Weights of a small transformer language model.
Size: 13 layers, width 320, vocabulary 22208, 18.2M parameters.
Architecture: biases, tied embeddings.
Training: a variant of Adam for these matrices, 325M tokens.
Each number is 500 + 50 x the weight over its row's rms, rounded and kept within 0 to 999. Layers, rows and columns count from 0. Numbers have three digits each. The size before them is the row's rms in percent of the matrix's.

# layer 5 MLP up, 640x320, rms 0.071, rows 0-172, columns 0-79
068:446592446492544494482498430493475554393517493569449543487556502479539418412492457528561502509524387584509527501477564451555537471550454475454536538570459629520466460417495523473383498507477592484564498464497429488498510484504393499492464514
108:473512477581457510492465468510464483505519556487481508442522429513470450434521477430473476467450438416497539431517477502469449550490579485528553562485510491517569570478529523385545458511522533493462493491442571446403466371527458540576448469
074:520449441558549463412628465511445500527483483594472558502491454589528450454520509495515533545521496434464434481484420478481531551569502516522565388551555405573462449408484458501525499517478455477529548576420491508521507555480498526522447547
097:439493480565476477547561556539505520532472592595485503454428497510525473443522573508509495531515481516431451440572466533558531612639506560517542437523538464547534524467502431503504438526490524471526478499534533492467467409516518507577492440
078:532683549519447437511511481516509495499490517636508627490433428468467438460557502520515504475508534611554567502426653593512431467511457429500510564527575469480454496458572512422509605383558450566576429551504477561505483534524532501437460481
084:510518547594541499519515423501483549527443550529509539509482454538464515539412513544466504492489383492468442454561533479491461557468604441567464496497478441586441588474562477485516483418498471519488494450459446517490531500500477457481419498
120:547495504567401472347537485410504459524509554531518548565489503484513470526460486479483581559420514459457449508463448485497549506489481492518476523494526418490415518476537491532530478556477443502556584515522498545475538392482532514578556477
101:527618424507533447560460486530485489496567438496594446583491463505560394479490537484498404472461499488464534447510550383518506480554473539457489515540441584442450413564548450555515496579499529483479458530470420514504470562459498587427502573
080:502522448482540416531541500471480436467471484483474621529511512516507453521471558497522464459441441499499584544595497501500517518450421405591422512529474592523395506489527507396516533481547525518405545503482422456545477529521423588512513572
104:543541486460406384562528440527497492514552498459452553431473438450487527424613551455416519524493508414443456449461534465486473541559507498634581493513557425519444527448483455488485429497538532500454510544497555464369517449531456513495504579
103:480480540486561502478483477489497485486409440499468483471476487530480508427478517527570609581520496576466531545478541439481457557458469413420575423516554495666421469391537522488469493519480549479514568476498489449551504544532507452452491455
118:433480481448543505406530556419506447552432454508436556508451498452439485484455459413548546442502490408506461647444488366486486510555462507584554504509581436500511566478456567505576543514610493487562457440594523547569511512490449561493478470
115:507447493443518498459472517469472534386500449586551504489460542543442415438573434505542509449545439541503473488566556501535507532529496460401518573563524517445472591494601523469399530519477525511534523558533559463446442434465522434608469565
097:543486477529442539490606437489489490492534536486466544530471541448538466479471540447431495559443508392488522357467439551579473536495593562588613526508510450525457509541531539515463464514459364480469495492503505519533466453485493541499534574
105:533441474540521528403495471455431531445554482463481515416455469454509620504553510545518518487463503570506386501464524465529502543539406451498499488567510594459508466531505490466542405488549483481594504498581445503540642448454511475577524527
066:491446477496489513562466465564513532448544499509513525471402557412523454436480502507575483446469550462476511564515541426468497470513496552517554416564505534487452501400549533456501484544480475487519436575493450566510522517475496478534566618
104:508501442529523514519496419491487560554439502511540526545521571490620547448406491473513461501496491550517492429586434506612589592513447532463438499508527539492492503525391441475493560588457457468538595491500440478548467529502486416512463476
107:484471470588480510438492491543670467553491505525543582448524443462478586514521525530529440512492463488477454512569535478489528494511568421483409421511577429526524464440473530458542535458645529491452489397590447514459576523518439509487464523
099:485495522445540496544472510477616575438362512423473544503537565514526495521377533500577437510506385502411562481558493478594479574450477537447492513571485511529416485491530543413430400464527582500466491435552466476537509475513473577494557576
117:505558487457479518449567491568529470351456536511497519593644534518506562513560494349538481580445398459515585457491562503488464450479538518531490539484492534519444531454563544461561389482602466500546439382489528530496533534565504487454515475
107:481436471605451522534486504495540494501507551511543557463463458500550469448499503560636543389473461505574459545434476395576524455483518454444482536520482493487586503575510522534505545555466363478481526474603406464474537371458452460542507564
115:410453463383497444398520506417557557533431547504446508594557616410518498431463616412511494483544451444443511565582526477476520520542519480461522510551493477564470491479451565428495457530451443518546600432485495565514557474536458522446491493
110:454444522523526481478470505473500524493524504535470507445404532438515461501490490460542456491514456530525465527499588464515488431579486382493539524488521461618554365473581465479512512478473512501497588544483461569493481539512493387489425476
094:505411509485527516463544484526493594433440529592498608489409472545462463476515469481471611468531416588443552517486511513512497521500566502445482466508421448509493439531625501403581475477521471475472560504494439481471517489579460513583593549
075:525496474493545509502526437486521514564514487552632467530535488586512511550420487459566459506540513481525442445561512407455509658489477603518518559489603486570491540541624476497463507449490539463466530526510415489481570428489436537577461495
107:440550491504499482423501459508565560413452618464517548483430528399497510580532556430510551450422487527473447565445594473427527468611518465483421436486453472490512534531449526457499482488505484513580474489477450616526572476648438447509486488
113:463562494533529454377458471542491531470501502530537636468423481535555468463537476526545531419519428485456380483548514445537507463519473434485428439548518475466552573467527432501527560463556508483512521455456398546443459512455452474565408567
120:494560449499427481592551471503534488440458557512515510510629469531447498479540457506531467443515490498470519514425556496541596486391560464499544582505470501491456486481492479460525515561535457518407540449523476482379450437468489490514487566
088:501493476516450457453481476456591545418469529491482518550468629538529486446449608396529499505597483454390581511493582465512462516496537445531467540588440518560428513475595536457493410486624525465521549441565489511463540426501401500538536583
116:500514505459478482484536441456460515454483559415526537462508463519449438492422476450473450541558475586379550516517506518525447516462520483444599418548545498482446468566502579538433436449603481513452474463540530402557521466478463539498511524
115:543488465385505503502461456540555451475529417420553490550525489511621558490486488435580522396495494548541506499636488490486484501461506515553486464497553501513496409554462591431408555591622399500404530567577479489523457516515500479477581511
107:562559483483565452440537445468554465456496460529487513635518600442586538546479470434518576505442423440519434466447489484497528480483522580633456601462493413521506497509560564527465530630515442501558512534570512521515511533531559503548541454
120:436560527547434426434520462574579583499511606516542594599494486539582437493522537430489458531512411514518456437442554447574496449512515495540499549521563409466550572521565484494472570555516461509478504406495426600386507450501448526502464492
097:473538483512462480430535540532499573390512496517505510546476483547551421505557631509528525492478574498431438572466468465430550511567464573542438409538490524486503506481521478573509514518567404484507400536497386545491539495451515552434495485
096:537511552432434508469512563540550596497514621523476527559489506493479489523567569451514460448439470540452511515498574504505441476458619563469565452513493506463528575583528526452543527452539417518496426475555526506440478467572510528544593455
089:515542377515408375424483463464508584463454519539502613472513550517512485453514528495584517553489538573538516559392493470486576502438470512508454595526459505474505530476463532375395543543477519537529569530532473485543503453505453508489542476
093:534473475533557494517569490513436426474563522575505484452555470436535443453541614502537567490451522420450477587532470527440488473522492508512477457489318580597538393542517483465442523527423515495461424511501511428559563506496519520498431457
101:495532458400503462476470454462600563486491484447520580488515524530402540543460452438529450521525433525549515456477528470506545527477494400487442502538566512537395474436503524455548436526566522509601589440610536587497446530563444453533574541
099:524506549447473452352526462397524448479482414524504534587527492556530519513526452526503541434513490441526530549482526488530519482449475525567448497512506446488444569517492552519405538497546478497591533417504500474479599418446494494658598543
092:516485529485472510504530471404515511499432428616554505506538482556518464498554493536476526508562529480551494449501528477569488495481526554460454411543473493484424462540548486499544517457465449487564509500558555493560422529460534430522575518
103:463503487518485524464462524447516426627508475486451418502579506460527437467442524530523471563495497490595488480477433491540481545398514468545549515514478577609471511477468521505447457534461437508505518451523536475559547468467466524465469484
075:486525470527485563549459549544554497489522542495620447542497467532494469453472507455474475600491583441444528579445481424467598506543544527529486542499415469540388509503498461460533533540479485415386500490572495460529477465518484568564563457
124:517414467482438593470444501468499470539473465451482468521526518487571535494423499404482399514532622520541504471585489430469489578434470473543536589504560564474468596489504588511461505490543501502499457482616509472565575437478517489525582503
085:430571443489483523444558496529493421455516574445436489483571529312600402427507495395515446465535416491459475549467639554516427424623505558561493588446518517540562554486453515518435508473524485514453411503531457468500540534622399541469432448
065:493528511509410489446535486432490558452431535584485529579581476435458382424571516472425493573429629500548483460485529548455453516457467507539516414534532509521432550439513572430477562474481445489592486489468506564523425552490520477414558405
097:568398519526474451494533517424459514544500480460508507476480474467549582426418580546549529552520557412482480477547440510567426588506455525510448520559497507659458482379473507497388395477498574508529486475529508483445568481533537460570581492
114:494455477500486500423426540524594575473452605421495510532614546508473638465438515535513487612485521557363574427500474493453551594427449522393526514524435580466556553556436543432550487532515522470485498487506446564492496441523440390500662525
087:462488461551470464499491507502567605468528584485475563544449486524609541397488569512542435539600507499429498459535581527510537565527583478485500486606525469545525526431497498428410465481547507502550473444515419487357581441496477500518493499
107:456497515503474475527529461476536531435491463522492505490566487503617458551440596432580385511579497437502504494526523403536501456484425498484527443583520525539396466420556443529498479548479513502511482509485526475508607526510492486440506588
102:464485537556464527427486469530622585492398579559523513507443524507523495514449553526545459422534575574476435502436592510539597452519516402419459510505466437482497540547558527462517626446487386521553502493500472539519491452503463505550571464
100:521501388468476493397598502436513570492435557554433509484505542527595429516528519571516487484449552528553438535484527514579532501439471555602412578595474515500523441472527585374391550455488397518518522480513490551436508529552459483578543499
099:493505556509529503573519377442443515530471448526508492498471535442492551500321492472566392544579516436478526456482541442573400444514529494553530589483490541558464471470456455452504447499451550518493439478505439451505483519548444467426432429
089:482459493464461497496526487400550545465429500528509508520502583425529474544419494493535473541634456410458461522510489486529544509520451578437505534595493507532426486499483551516503427504449433472550583468505516504473530461547504450560535495
089:459525536564526502378539414527472564387515465505537510504481418531513473493424499506517504394577380520397422458535551456516502521529522550575556551607597449528453516532544467557523475497518477469411463501479502487535421456433542472438513650
082:523576557546526509590592496480474447482529455518576546493455477467519436558495503489400559476430540479576553457519537528501491542532511428484469491505406538508443470438499514515489546577409439495505491406474470472497531498463534418464470462
096:504516531578498525443409411509493544596435545501458464449478535406481492498443499472452463577559561587405417523505511507622468538455521429421493409507494552533532526519483492482433448480512610494442498440511399463606523477555493481494499456
098:523444445547493511571456497439569565488415478496524529476513491591538510490508554521559424396532511490464584459553516479525598612504476535489430518538451504529473549404478523397405491476539463497433504441566526500474545600548484433532524515
098:365525469560560525466508523417547528539437488498514515490584453571527548401500533569539509439529544512451502542424516533584612544597495518457536506543455541541482487330451484460452501527485551491611509403441464463496496536513522485537498427
111:554617396443480455536428456511530500492438472420537483582485579482478514492388482448518400514503534468423479542534442411533510520493566494504519601501460436517388503480436507536469531554475534501470479382510479463563516381520509526575453547
114:480546513591512463480450527474525474492499405648508508402456495490431495538523515513553548515531478417502430500552458483530497508502436522453525475531576480553499482499560469476458528485466462467466593534457495513480565441449523482441391461
090:561607336603480454502573514438505472357522432518497503614576547532547539481500500483474518515482397420496544432448474504501494534549539501607428426495394531534418467438590552492464529536543577474520512474512570445523453575485516468488535501
097:518465394502512529539420404555564528450429540469472532572527512555576490515403513473620427388454449523479503428474480336540544551511471515443462443495478406491522580467494526439537511531616514448504464423547394593551451446611392469549499604
084:561575472530461406470425443537511476414480519592472535505535527493531442485499481480537488506419424575491482475482542481510553491440451600462514560485538526491549514494518573387400514517525526541437478530540424552505491467473554502441519499
085:437532449666497506562487442494556562547570488536586482561423548524504522493453493440483424486575545535456548400510571441564543589610501387438506504497522465490409600420501478523516462528530457455503443442526430510477527469503508584629467536
090:493581517622521531461448514454479478524477524544486513537415499389474492500470492472478487413500488525447571550555461463556507596535446464384451462462497638491497462484498517517490495530538551472507488451473405549522570478619462506612497491
092:508520514501516497480458484545499557455518529491419389562469453583575521424601587521542541517498474487469545469456555537538501523482562568558538483546585455511504504494568453505494504524549500495470471553444520416398493457463534535436540480
074:508502515579428469499482387492480592440546546563562537560419486498597530414474527483527437516611513466419494487481559449552560586500543535475498431504531540562435518449529535465365455553493529493530562482572438478496490470515486492544528554
089:452421447538480459460558482530493596505524536563457539593470518569595497421453492443591508532481450574534457511569542465527548624573525508462446512538555425477493447520537538505483510539488489506528575486478377542509466450506454513583499554
070:484591493451502379493508525464527434494512449572465622485519550422508544448526513511541441478434498504475607520509586492489524559513520486463445575502499633440461505416525479465431503493551587492481520461418514508462534487540489487543457637
102:466510489520399437539489423468507554423513560589534561463433486498533557512464526439500469525541467486439451509504505426597553527558470526519498496568479493551483476501571495478531443524498558495482460413565500438585511423451443551499480604
075:513442502439511568562507549572391446544622457448632438476473460446494536491503485512540514517573516576509543514466494392487452514570482441582544521554470540477447488493582473517530445476554527394484454458464429511559482503508480499524512521
116:561595448436550514469576455502500479520508460534568462531561531517437538433479481450502458443452586532474538605493484443426531571507487411433536580479418535534455544419340567452449543477537518484544460426527433478565594561566520445535529542
068:517611479501434479474533515446465496511533487529473541557540487461487375466472482504488601549415475508599527541493568567407494555520487423566468476562526482438426506461550506442485591484505494448524512563445432572504481598542516501451525521
089:436459542520460535492469542510599598476511505486507494538522501433529511523451574432517419532519455498508506517485597454498491475454533420508490496516482460562472540495628491504505498498561462447554548435503486565427553421575448453478523494
109:468426547556481428519490496499475465526520452450528492500514565466523515451560505462593535472603500445486521490524517439597403522513446548515607520521527542572576568467450462510390514536463616485485424428501509381439557438505464505435488547
098:484448384557491552619415518503526539541491546509477505455454565393534480572320510547528462460555540464396434542548494414521426505515475458451523556514448467582534493525638524489474560441523497529426507496464369490490538479538509381490505481
107:449406368437462474430433494405493456566481545429462500445414563420532409463428457445552484458541519600473475541506530488530476544604377490500504449507542541528524553515459505460477509513537530477572562556604402465519487406587439532567602519
115:520392512560502515491379495498540588464464554509535491548504521515483511521545523454453526513518447497470534496565471498540518512500469521431479467489494529510403608428425481333451503493413544495512534497555534489573561482549461360517507478
114:469470424517584541486518532440496567469435544463453420520452603557506483524485498503498544471569547579467503548439476462487472558542474473545528496515475550503413508486479505360419511502460529495575568518562344445510547446590449431571617476
103:501422504456468479425516511479519611532484546466472558541407524563476595512500485551522530499502473515508486419609493556553521576462523491434476531662481566499518495590489576488539402635530418489478562447567532552446478421434393417554625591
120:485496471484434490490558483479468440530426482509504514442549543451509444474445522410508532507644508302488504467507487461547433574449464622565554507517509538597420444475470460465503491589450486478501514486564529457574559502508493533518481553
111:510459531553498539510490510436471493479439510511515536545559523464547527498437529487511552559563375459506524491526513509579479544411555527516481609505484569555416520519461574497435407519506450496437538388551563521595508526513404444528425483
095:533543531506515487529507418477549532556434523605534520542575461547459481513468492539552482432517477439453571462522513475510592486479500505562471514526498450565490571431489515419459536552510487507490542497474526442470443529496513482493529495
094:523439477531484483434596412440480638444484496573538530460424489560498399459482490560469566458493464505489532480548439513471569685502448525449492483595529493486417494498509470511470521538510549496481546470598469488510480460470516506662625558
109:529570484507399517533607493536497417478514515484480533476529540336538483483492497494466485419462507404539473613538519444507479535429555445548413532485379543553543494477464532614494519496480442517542469400564459487476628522484427401534452437
090:393469468536416539473520533401519552490320408493513549504457598502495537551460463521438492421586624468474479501423589502541520507547393485463506552470570543478442494454482515406519491432416496490649597523515530518556586579523448471469524496
101:563488564416540436460513502439526479559490608544527600494476521538472451484502559500532574504473533436480524516468473446445495461439474508590566449476451430560486445519529563468427504501536493496519515557673553534452473414567440537601560538
100:489553514481553503513521476464525511455434433443502572503521599476511542439420511484537433475549488465507521545502573455556532504555485500462460581487598441590476416449449535504488427533585583496499532535500522531551554549483490502420454439
113:459528502497516446561504475441579514512501462589583538619501589528505442524486473466527494533475526503490562491466581480501592577559542393459378531525430440469376504397509497511488573535469501484565438509497491433489464489472498496566492507
077:489472503534473563417500445523524528537537500504591452455492453470610481412532537512492535532538531511526418499569439458477504599577539396475491449533504462520556543510483522606566497554493418414575520432539463548560424468482491532491508478
120:502549450611438534435601478585493567513544529480544529473500503506496460503545598477491441432469499512503421425472552548439576559531613468540517496523541476505498563503440432428523541509480437509441454490531512543458528377477439558521463537
105:570630536501499447493479487531561500525506497539481494505525591401541615569536516479500443516462452499498454520464549540541431483512559600579446501471602475497514424506488499519439548475633564490460433531515477405453494471655520564550527426
078:365484444485404441502410491550561525515450566532530496426508596485488554520494517370588470484548480567428559434497578481511535450437438467500528469507551535529514526471598535465458457469521494515491533452504451593438519400483479502476552595
095:419485455497525435426521517492502474459505527484501497541452489459530527432474492455530487486490424397484503624455445409441523553541469469570463514528508523504509509446449499527520463547596562514590487476496503480472492459459467523445526554
098:542564457471508539551465543456549509475475454422574579459519559454477611506432488526544457544499486509444514513510485495422547559473494538465536546514476598616459482555524549533560505513519527483540475591578508577566399550483560515438539507
103:512428462474471509370606463446467488428517529519528559454485444550441593577471449526488589530518430524449463507526515503523464611490492553585431477541476466532478463532490511448469384526576483461484586499588522429522494383461384536618567566
111:552663519486571510572441478450463502484460482560499503540532462560435489519504478468544470531507457535477581541541510517541441478393473451467571522504439545532410493479557521413433447455491521479436524456500563430461465505512505349521483514
096:423508563518458486423462473469566486597449562499442564462486499502527463532415461525566471512471471525498379446460477507577438514489561541519504460486585477571584482526478477475539494437490538490451539488447478528526516438586434454486512435
100:450547532608456511443516425547456529449546457491519494584540492556494515505449524452511494435460467497469493437531490517550571436506487465496537496510513503508496535446457456482431516541483539489466470485515521413491482498453505490523514540
095:464521493528463524498524571509448440489571428467485461597596499489551575477547526407487462487502456412502543560576404487473489532462543564494533528494550536515541566430445555472417435475519558480498434447516551488526592483483459413450456606
085:495505452457476540492514428573545510604611520506662452453491503502518474485498595517543461547607496396457533481486455440457474501528479394497491495553405494542470489527490481555511399533472548411504533470522410533496522463464478588481542526
103:444474483508452451476505537518609484465482522514477509503546519437507500573539546478522488487529392488442508479454535555576470517530569555538415530516542437454570370507526552555471497488613406498529452561518490507510448581541414509442517442
071:458607480578423457404488426460480446490495516611512605530546491500421284520500462457400526521543559503590528518466539534488483561518505466522454513525508522533435480416540511464513523526468447484495526539468460548504478536426536409519519465
100:474446428523555495503507509526518541462484614548438516424439602438544476530452584474592411376495396517448521517609498433513467494583450542590532460517560575491536407576555562503417582575510494528448533508539452529468454418496476449563468571
070:458422505486480557491458439445568548514523478444619510439450515447535527472389553497532418519589462528545469544562515451575463578527512493460516453572565530491471443540446488535483454480478413434632478441519378517487549376551435491462617518
078:505569505508477375464464473481465531452466527590538638471464528425463452477522507512571518486492490523493501533524527468477543485496432379476481580539516538492502396375528489391530487539526479485538578557418475496484529571481511426482487542
111:524455491509475513493448458440510507529416446597543507492473560528484349559425488403507498334512539471446513486641487445505493605484517500432534466487522543560486535469587538476517555496482535487476546507472531578590553511495463509505430492
103:515591423601564504434538514524541490419512512599563571566574529555495488579564549461477468567484476459486636451487540510511501489577589552524439467469498485461440445381452487507494578577491498475508481473460521457477519535494546483509472467
100:538496435490474490517452411491469610502420520507509474455395559562555488495341626521556418522566520532441528465539532452498432553489518531524504482523423527489447427537512436469487556542506534485431525528566403510556438467499517476470555486
129:450500473492453472467481483561523556449502603508466513499508456513551468543486663424454397533503552461389528458584408491449548476556534554484516433502494543502484467517508507506547481507479553499407449449514449489509503521535457494457458512
083:453505477443538514550563499540499562513524532466559514564535506442576499579447556471548456562505444493470447475539482433495452516663569478565405509543442515631407439525580541531395484490464434411557527485475462502542467570594509505585431502
102:515428409544533524394477473551520553401487464480502551509473525531595560495545480510570478396446486496517457518537558395540522491532560568578404540486549430523524511477522532528472500530595496504427461517555475541505488542536421519459441518
081:474522499624453483523469447534490496512548451449632498460429520478550567494466516531548466493637438514480447482549530404525523547550425506489480459527516509517434613387465492558401327494442592462555512533480395538444516445463484458564491576
101:472553493482447448488505436473579568463497400467506610675591634541511472494432521403506430524436517443549483469512549445463585469465629507467500550515494473500474590466542518476436570541487551500499461465522474539445477479511485523449502511
116:537604548549403451553551441471470432530521442493481498610505544458505434496420500477460509511446490450521490511492454513445536479483535542488519505483505528479461570539545556508430506530477516497480561518470458475463477458474546520576512483
119:442539512468478534523511555413479512519467547515521492568531498546467448479468583489479475477532566450476606612511458531404577602505521402467512531531414516530487551524468529469505525531460421494488436538589505491477478451453498431557515475
093:430483468506509481468421515575540458548556562501539507501389495449538522513556521405529479459528524510519524617478607538469475443601543467472517454482547479524559433532471492543544594548593469494502412541532511467417526453558402526396539433
110:527539435568402503432524518508534442406494505482450521568557495484508459502546485406444577469467498428485508500478533473505497437459528484568510495466492496497512548491589601488518500491564482493441513484503525474401468459543377551589534543
097:439416475422433486554519440434527558512431445458491542541479546472511494518341502477503446547569485469458589478490619480492563495530563355394501593494423556516391447461577516510561496541430502510634604499480445530529529571538460439453482542
129:443409452519500511540451538386530517525403465528510528538465495511596554443488470499622470395536380457471596472486510437494531530485500469465473583512459432549489508497545466458570571520584438499553577405515492518512521458532451520548417507
094:544472516403474484552517481483482499450430424515505435476579501494495463553422533524521398506570541472387524520507444452607498491467438485515544472566450552580381508433505498439424522485432589511555498420546497403571572547520489537460582485
112:477551475525531420492473475432450556521475515593512615431481510535471409572470492504550483383589535466497483493416528407505499543537487457607510499531490508485420500433475426409424512502435532484480569537468457514525483522524541439541507531
098:561489503488441484423451516540539434522533500486498525494483534368465487520546521503549428524487610471457427631467437405477459465383429432620464474506522523616532413507455591539446419563599424511572471571578544508560510403465480414462599491
108:538489417473449438519497503493620508458504505493534498455461558446561520453497613472589492510428490518535499441397550432459581534638450563434442550471492505501509485527515468522498517604499390468462519583604462620505561536544487478504579511
100:428518523500448532395582414568521498499523500583383473575460465553498487384492495435549521380527511486528521587488492493509589546457575474533539418454474373490572526532527535498552567522521414458472534428530433555538489382458433592509469449
083:391502486549540565562558454440554517532514495505545466549471437539518518483418501501482453462514555388510536505462455398550528544558467465499554446508518468515476502503497507499543472558473468428544558510479457501497491502545450509600532503
082:525623457494533498534512485470524554404548602514593529577461580521498520446426581447473461560585438468415539529444488469517565584600569572504520483592516499573366463388497470489402438534516535462523453447589443487530539451536463526495576513
081:538521472474489527544462477614481469566551588506606466491474519479597486452458588451513388556476555518509540469474482509581490471538533399517557449494456531507490515480469411484419544479489525426437469358486363458545534524589406459474464429
096:481475568647502456478466462518493574375538565570450540511474475495508471468561564502477518475498481493446484388539545555516470510528609537464513484537560465516542579469533458482512492451544518485447472474390584478466460558488526474493467513
101:411447542400487490463443507489620618453456503482450514560491522454518498529460582449518456409550454493487444514602537491543493498467498535418566525579558484471465550541485517517396398464548538526486580459501444511434592532576451498460592500
117:561543490448598501510498498406507554582469501424458578517470524505447571445491513486405479542499535431592444505499550518515481496498502489527543586542515522581503441506452539522384466536522477536512456428663552524420543519541452469536512448
095:399459566555560502412562546450458455451443524611527489474578457514523524549465505524468478454532596489428542501413497513526510491525437497484538480520425593509493485517517484549477504457485452516551530339533503394546523520427459460448455460
104:503522408464515477528525458551583575445446497526535512541532564518475540528426569430538423607503611489387627505490558570518562474536580552447540593459438441610426535494488486423468476452459518501495546584457490489470497559512549520444506472
064:467601403585406401501445480476507552473470533574485658501475480532492478481469491488553452550492481555517567496448511423531510520493450396479518508516570564456404451369501485484547450537528439556535555477510412528500451508540487501513510597
071:494466543410496522483528429498569526533522525499599490395454495453457443507438551511539451490606465467382491591527502446518499465562507428481534522579429494506491460509460546524485472468480380433530542474455503519487498473478509450536550508
122:455473502582509483457504389523475455489546414512454610451466473476512642476488509445534491478544446555486552457548528522634480470500485530484560493499563489574533485565468484469428465528512508493445554457477471463515564506482440510464445533
069:534491531464520596595443460566508519507620489451707441558477425544475590481482503509499420507551516547531486533523448381516528539509511487461541415521487480563435500491530483535510507505458475350489484472550487482495548513512465489518476547
094:430550533513439471423442365493516534549527489481524523551453453524476596512488448507461446389510435513546456468490570514531541545537602469514491504551562333440528523439495486493581506486560638485521497383507469471405461409506445493515464596
081:473394555438552465494439542466451524473451541584531470445499598488528512480516508535504500421574496516468556529541472449505445621524514433502422550517504600540513570454564544468443389471510579491501453458485414503581420525519492400475512519
118:555484496455355512509583523470512534490497491473449447609570534391472487524457490393505441484493437385490564439488483512588446467402569503461568555516482569532425488546563594500515429535552473506491488505646526492518564508574466589492671555
076:508513520399538521486582521416510471509416507585498497555610429532466513519493478502604490511538501533516479502462610517541488519471487426561522446504627451508422477476452539410486520510562427516596481451506502504569552520436491462471508466
072:525569519518523465470474535453520435550556556578587597453533490486511445459536510473550419521518566484514553439430525471598445502445494431504534497536544488528400405439534498527507450517545447459568471427567401545512519517542481481443522548
087:456447427546527480531520520354481462605469477534491531496531490495523449454507455517505561454494544494529513510464470485562506515492487517497544583506493521483508507444442456373512512538472549498482526545488491433531547565576449510523455445
104:536482488515465550541522554468475560491427513497456483556469551443627559459461509485506575481514394478495514464511479478622498508589493535452474464474507457540544424528587590478599521549573493506606509412532432568494496482620446440499488460
094:473498505479405489470522482432513408518413444423479456548578571362568506442433508377511500558629496429471506516521550474468447464436539583506532514486523534541480478408500488524450535506535474474477469450460462430596635599680544527398493485
096:538536492541545491610502480495561478393535505517515453708627553563533442518508518511531545555461583483434662521472502478442540527492589544506427475502363443544498551405500497481458495518517545475598389590494465441417415500503473513515638559
110:481516494511491497434607458541477513508527460526514460469496508556489461464482599520447418445500515471563515494557474463444559647591407457511505515541484665554483528494520528478500525528456506514509585475561424588453602542450544454567512554
101:479440483466500479514510502408444465503439489538525474426456544488434487408490446530479542560553482435463565483517488434559461539540466566461580589532464590502468552417492407506597566547464558502529550475552562471472528466500451466565522580
081:480510494524507375528457473500450502485446522564423613423542596420579514495465535484574483558468507498503421549519464460511471545559412441602485520497515557564446398507518447395401516554516460551375577524514443438576450478531499506462451475
076:460411535513506526561520467446605579545570468457586512514517468497519587543415601503490454490579506409574480462518464460489580613533515492435441432564532496520401529450444515477456355535457490437556428442529506551474557476510530532481546572
112:542573428482383511484477481451482532381494477523495499543527581400496537537435467509546485508489528415425424490488556490519530494490508397521469626513462446480392482559616521496554481631536450513547565497603566542469521379471525501559569539
077:476558368418460393489449532486518583531436624499475599538469602503470433444450481459576442497495487524471528546445544410491570538507530479539478481515431549517467463543491551467467549573552501573482539540589398482491418415488439501638548555
117:497581488430523423469538495381521493398509379480539611467408548452549487409444492484530560567546427490514463548515518421470532455588463494449532443506531507585503485487519515546395548520617541473510498489580462506505531579483440510469522540
083:534550560527500449526493456529597590509492543496446458659533554467484610543504575421502465552557465523467523486434529560536468457522689564456524538483496455503527490526431513464445521529532495511442444454458547483475544516589488524461490425
075:541503484586439434507493414475528578381515555569510548592429528523557472424460559459503427557575502454429494516472578444536586593528556481496512496562479548585424559431546537465411457528504507471520572495555448496467526470474520493559499573
075:473462465567392354461523526511471578525464516592382588524497540448558466414518508485495500535474486546520443465530593558496458504495565457552504524537581525488573552479569517435468538501497493615526596604452461539450492470542513429459481458
108:442498367419452450419466530433515533381408618540461493490513534539502416464436531442537483485477381436386519509506596471474507474520472518500458429528540519523451434477565577444517545458527468537500538495505451494543480454582477508507569531
077:541481549476501529478592457428578575434462465457519511551563600461473471518441592464425489491526407395521458477574496469463459515482613530455507447586522476569424535496498499512470492518407380445634499484461571575459544469513530515470565514
105:487553438428430539444495537468686588515356471478483530529530469548477501527425581503458456557540487492432525589511427445425615570410554508506479490524500548537418559481494516523497518473466460502524494498547427572532509521526492489490590477
100:526474556401482467570456508474483487444405461476487567503543510524591472512483488456582437354562459511520557492665582447577452460466454639511510485504489540522535589520566526463420562454535472509448435410527456476557525556543442461482431537
094:543520508475516527438537508478463499462549499530478519476435425502483527462602549493552521439446469493474440650433514450482534420490489496446479468513452478549525364521485535458558438545467525487582410582622526482512579469523473486546569517
101:442489506537505472526575508520505479603570418480516530607479431550588540430529534459552538449487505467583396479549510492550568481511565366532494524517523501487522480468478511469442559570488466501538476475480482432465497503518484458471444604
110:501509429433543392592455448459505565566441597478463512590499566456537430391428517421567406615491487466446559530537430497517456466581536548424578553547439498660491483468465517526435521529454522524485560494491453418518420483595462539498529498
096:545510453553470518490596489572482498495554497457567485507534521404661533447414656497499384532469526478482432423564478563525501554558447546636466519526514532533455420443438471527462399554502475504473495487546462534520486515540495513422487497
119:460523526429545445466569428451587498571523539467499602482519457551460569440446486541503454553463436509549581556375463429547587476509440547530573475536520458495542467471466474475465467455550472480511523467483438499452479403456467469530545512
086:421563403564527499539507502469521589378480499523487481516533458489553532516484487446510558416440468491444601458396496539482499508629541504542498572494482510467494569535547523476538476552587518544474453472522485500474485557596332550540442469
100:497526529511525450505443523464464524502417581461451490436542545470565427396576537449513430576446560550515524514557434427575438506417430465526548583520528631521496529413490460383411549528501503548442547444524415488523457520543451472424452503
097:497488542417577530549538513465477503482470550526487455523474537500489510517429550492464475443521478449518511585537497536531441507543446513530500514554370568514486554525532567511418490454481567515496452457587585381559494500535506450600520476
117:535514536490555461536495488506481475488603502527548507606574452535520640446591488507573553478471506488556581547418503439392481496495520399507492503511480476507487491467528490495495456482513524516517449547513472443415489480490561458567518511
091:500511457466464486459455547461484594514540572594471486512438498500553447507526579526493528546496511501484518477444534483468510531515515561519451495565496466457487448567586514528534514546513447485545417588503498565446456449457454559546576459
083:491549433485531512441533557479510459468439488574471492501617531529506484427475479504643416516431486509481508521458530416488517544473455498525418520510539427484478451404542505471525509503551468462485556476508480537538579520504520539468519528
094:538503566591440476589478452554547614514391491583433503549514448551506486568508587505541500426555442477453470392561544503583508510457560584568415463548478434508489543511496445342437572476526409487445454519436540447483533513539501540463554510
093:556521546536514538506479446515506623487427569540595538421433460480447569456484568525527454477555397599436484502510579484527396440503520386434547494507497544569494499573566528467511506397543515502529483469481407447589515503547522518434441454